Weights of a small transformer language model.
Training: a variant of SOAP for these matrices, 503M tokens, 3840 steps.
Each number is 500 + 50 x the weight over its row's rms, rounded and kept within 0 to 999. Layers, rows and columns count from 0. Numbers have three digits each. The size before them is the row's rms in percent of the matrix's.

# gate: layer 5 MLP gate, 1536x384, rms 0.0363, rows 1511-1535, columns 240-287
# up: layer 5 MLP up, 1536x384, rms 0.0363, rows 1511-1535, columns 240-287
# down: layer 5 MLP down (transposed), 1536x384, rms 0.0363, rows 1511-1535, columns 240-287
gate1511 101:543549530555501429508555501455543488514499517507465510462645353473546487556547453562481479538461484461538464499452464446498538405515565468484466
up1511 097:502515500462528542481508505489483453512572558411477470489501537503487422440566543533419439447434570446513511553483484509442454486534461416547561
down1511 097:450533383497495517392584507566512483545534528501474542519494469512526517481445494507516466467544498469458531532542495531521434529490621439518468
gate1512 108:579538553495461514544478438534549517440525522492563440454553595480517525445621412462526474537531525481469448461473538491429475478467502471492484
up1512 099:516491495552573532445533544401445489549455505467453582482467478537468475516467545485546479510456425492481565510542476535536522580492497507530495
down1512 103:535560555496448513568520467441567560498502476476525408521578554509530579433548373478514423511539560452466455469555564470442563463416504448483501
gate1513 098:601452503477493571577527574522554525527590490548414537475652591488471569401609553474544502552594445519525465571443526392506510460556509483505463
up1513 102:516564552478559520546505531477517467503506583485518501460546532487547541454551598568499531511462548494507518459549520537506607510504569510506437
down1513 101:576404403555461553395496450495434407446473483469510481513419444503535519636527548528549540512510512524534533485519529544473520569514444479466492
gate1514 104:383554477486443471508506527530432453457476457521461539489558543535566468475512537505457448525523544421529456537443565414505492444449515467439452
up1514 103:621446498448508527594524449464539613555549431447432447464423430499495622504477476476566514461482480570551514442522534512504549572481453521465526
down1514 100:355463513497479383478482507475429474508550476500559496544412502516522469480488480503502455510470584461472510477583618384554582491535506488498479
gate1515 097:500525547488490574510457532534501528520538400427500508542608522458493479574416480522429579464522481535601512549479498459483548458408471573476514
up1515 096:508470412455470399449551442480657518434481576516461547493392473488456419518552485540522575493508543558469482556442448528502532433471488496494536
down1515 095:499469517524505492548519432462507452525482561508463558426435576580563581515489495443612518487508578501528451463492462538537558540503539489485467
gate1516 099:466470485547510541488515521538537559478539507416616515495521583537516498516470432501486481520516498512549525470529622468456511560529483450356431
up1516 110:547512527517491463526451461481521533566504549548537457499545440520536511560486433468566469500595551497349502511401465569483550420504548509558534
down1516 107:570518527508571568394468535510526530595562460564557545468524542472499475469412489532591488504524551521452419542483542573517521385506585445442456
gate1517 092:545472451516512484505464494488429538498541479455444495480518429543503542424491534547473545552546463534490491512442478398486548534534555509467497
up1517 097:545469491542620503522467483499481548423538452543506477553497467534501554478537454446417553520445454447530438490544587529502532491562428531529542
down1517 098:523474510432545549544475422513498497563427483545518539497543546476510515426456544497445559410502551482521456468569422528495471435611431478447571
gate1518 106:361429498545519565480508602492603528566543480558445474493489405468455434528553524526506495464508481504486518487538479537536509600493563402522589
up1518 107:524517471494449453498437443465522474472495486437613538588426453597491485508517512476511503528507472506530480498534405485500512512499452519472449
down1518 107:497511415492386471558447545503554404524531520476590482484533619510482487456604512590470472434556510472482456476461398555542434497507462541445595
gate1519 097:504441620499433566406529503422497545514422466488561441560543465580574581457493478473492461468503502494524482477571439612624500482588525596488449
up1519 090:538496491475516586432535541503510551542468522513522492511480512461552466485524510464471446527586521464555525467476516508424451482486525560525434
down1519 096:426551443467548472554485487564569473440491510534457616467499517393470478504533547501618474486505481531478528488396498414448493459478486438424490
gate1520 108:628492469572509495474464444480462584559443448436541525430544543557443332518458442453536566485553527574496481411488505558486547488525536520567535
up1520 110:459540469435520512509463461444473580590532550434527464504562405511520493537580565499491515496475532580506467475447544530582412517420520463502508
down1520 109:496529473506508421439431385489464470569551463525519497407487428536445515524560566376499472542482480471527489484584467556522451556487583498573544
gate1521 100:571525513523534572470568510533546581569426524451433536541521592442497527489465542446534440481499511481558492504464420577464486489473582582498464
up1521 108:558447419548555638516543447528514605421448483489477533551513530481460456502447539488583476528450530490530418529448493597447512531507520551523509
down1521 103:434455462528487522554466458522395544494570448505504426513538525492574476579487440554540524570553508508435526549502473449540446575503492451443534
gate1522 117:527568628486494515435487453576544438497511464460500569500477498484519466434564517581481512479473447523496410549516491507448498505462503429519509
up1522 101:426505528549532400579522477421408542492377504425531454475467492471448591546509448414493480500548418457539440524464522539503491486515513566506585
down1522 104:511463398538450536589535484543445511477535496476454491454561516522512477527406420452445490573538556485429473506483558577554539521561512552435420
gate1523 103:528491577568375452427488413501515555476577421495478490478470442442420512504562481378492486505550356376516431547512460485438428475538496437521485
up1523 103:474536509585473448520491518482473610583581460469432480559530483526459498590566453548447452454577502398529475621472528515445449431518507468517540
down1523 103:514514493540439438438526485505576452551562453438550466513423396496517526478481545455447423472572414403488430521506529535422428436512516478585481
gate1524 098:473529537593456555497405478504527445480417541494517521506521493456540476485530519508513585522534541498512568493452589543483567500503455481495454
up1524 092:467511571519496525529424499446527505568436570570535513508474543548554432484455472515585539510532558459506432462459434467492542500418545549447474
down1524 095:453483508615539551504387480581557430514402564461507508584504478453553525435546511578541531520471615491478460509522542565486470580510478533394451
gate1525 098:482523530524546447524517599505544446488502547423442538545611552479370517473452461509451402502509456482470521437525519531391505603549553612441447
up1525 101:420550478462519479551585498458589566513480468514522591553466543533569437507397470545483443502469475526465483524574501487448508478577409552505491
down1525 095:478488556530664619397470477571516547477618494444469537484485489495544513495554494532539440506522608519610540532516509430410494506475533537527585
gate1526 092:503543540487547500547504568481504433422446565502503488495475581567472530471503536470484441509551574478500483531457564543482431525512458459523541
up1526 100:390477488449547607602431484548485419495521508483479479528548446486460527509602607521483473479421520452483461619467481512474525407538476492543477
down1526 092:586539505525511466471587524436531519561514516511560492443441529468480418498363392507522532579510472532538538365512498447557453572500577513494522
gate1527 106:533449519492448531546567551467500490437556422549572527491484438506400510506482512498530567469459589480487513525572460445571629513466487550588512
up1527 103:649553532589416525493481492524546511481596484554532536451412469496496506531472534456511495496544502370441416527561487444518468551591492503527566
down1527 106:563505513483492501533506524570588531463562445527424558479544463554523540485574561446561509619452468432558481445644574555506505587629501478451510
gate1528 093:433499491539489528515503580532431609548426462547458541403500497489476537487555443545460514442415542535552468493440525451425537580492570420461486
up1528 088:594593570424657485474505546478528525411534447481447492529536531489477569515482544428485522489592503568569535456557480481533477525436499523518513
down1528 090:478466488539549527462444549442508537494527437417462476483528512465505462521554469600510559473459535531551395486443478469473501578536523449477522
gate1529 100:541512628616478472521498409473420517437537453478535494459489419529477522503508512462421522524527423520511501479566496463501578460429487517479551
up1529 098:514465558490524500463534569546425485542501490546516482527423575399569539485550526519474514574545619449450482464473486406486503526481480523449577
down1529 100:507506551420454553427590666532476474482387449473497523406491599462515412497558394529497429510528506512472443506475530444559557503509516440555572
gate1530 107:512449564522531551529486538533451542493537414569551555536475412480501476435531465521470560594569515540469543450466496436596473496493524497492571
up1530 100:508534475540468522502492421529581508563510556447444525502531521452507498610523415518487482434568441490544416481481547506446453456404447500520446
down1530 100:519485598490485409503461557538436589487453394560509544484483462560513493456537493523508495496486409514525455478568511538579459487578537576484552
gate1531 099:495563570548497505543593404549448498504531514518611478489535458515560538546500511504528373461543458528529511517588467538441437414513480552520425
up1531 104:509477447455440440358520583483506452454490465460481592486501540461468475496559491588517518546441565476545415446482473440553466407520440488406438
down1531 098:519474574500500522573497435470496491571552559547524495441441568539483438589506538431457506490507494552491503565516488558377479594412514482568582
gate1532 102:490513546479554533444486515505552528514507461523395441503485435452589514512503502426475479488538489449534533526437501458587456548544452529514533
up1532 097:531608510416513592429465514577528485456510535459542538483508490552499534529482433535503472508522584463495505537541532594566608572402435528487450
down1532 104:482483461476523487457424487545391522426495543443515509477507462501410472444561424529565546499484541510431514540587420527509508437434423473556462
gate1533 098:412520527502461520524520396593558519521465489532478438471504488470447494615506478383473547501530522548516486517452551535486461481515479472488434
up1533 096:562453433583470510447457460473523507550401385508559513483483596558449455510474566506464409533424473502527489545514440580510590453548466544544472
down1533 100:504492475535490520462438476522479481519512500449602458470434492499469432668457543457539515461449545523495458532512487492532531485527543489396461
gate1534 108:439436520567411568487488534601501520648402500506541470444405554583495549441521458542452444592528519466476426444499607468435456567531489595588482
up1534 111:507528561531455442481475517537444443477516426601527490540468498596400490481456512412439481415456540498512496410496430458547520516488455504457542
down1534 107:488612488558534453459515487510460432530519541586523426606563493499566518409564481503537475533522546456462523486594458478530583506529479532419523
gate1535 105:497526510530497560519470440434510560521511415498524552473528442490559487598549491522539538514639494500464480462539550516521502585421523515493471
up1535 098:431512494446491495461470527411486557433505651454536456492488536512427554393534562515469505450442489529540504523534512490593489400501612492546532
down1535 097:560586515629430465527544466478441509523464408471575532479429411515540407645455524439527431488474493457477433553459562453465558593492471420514458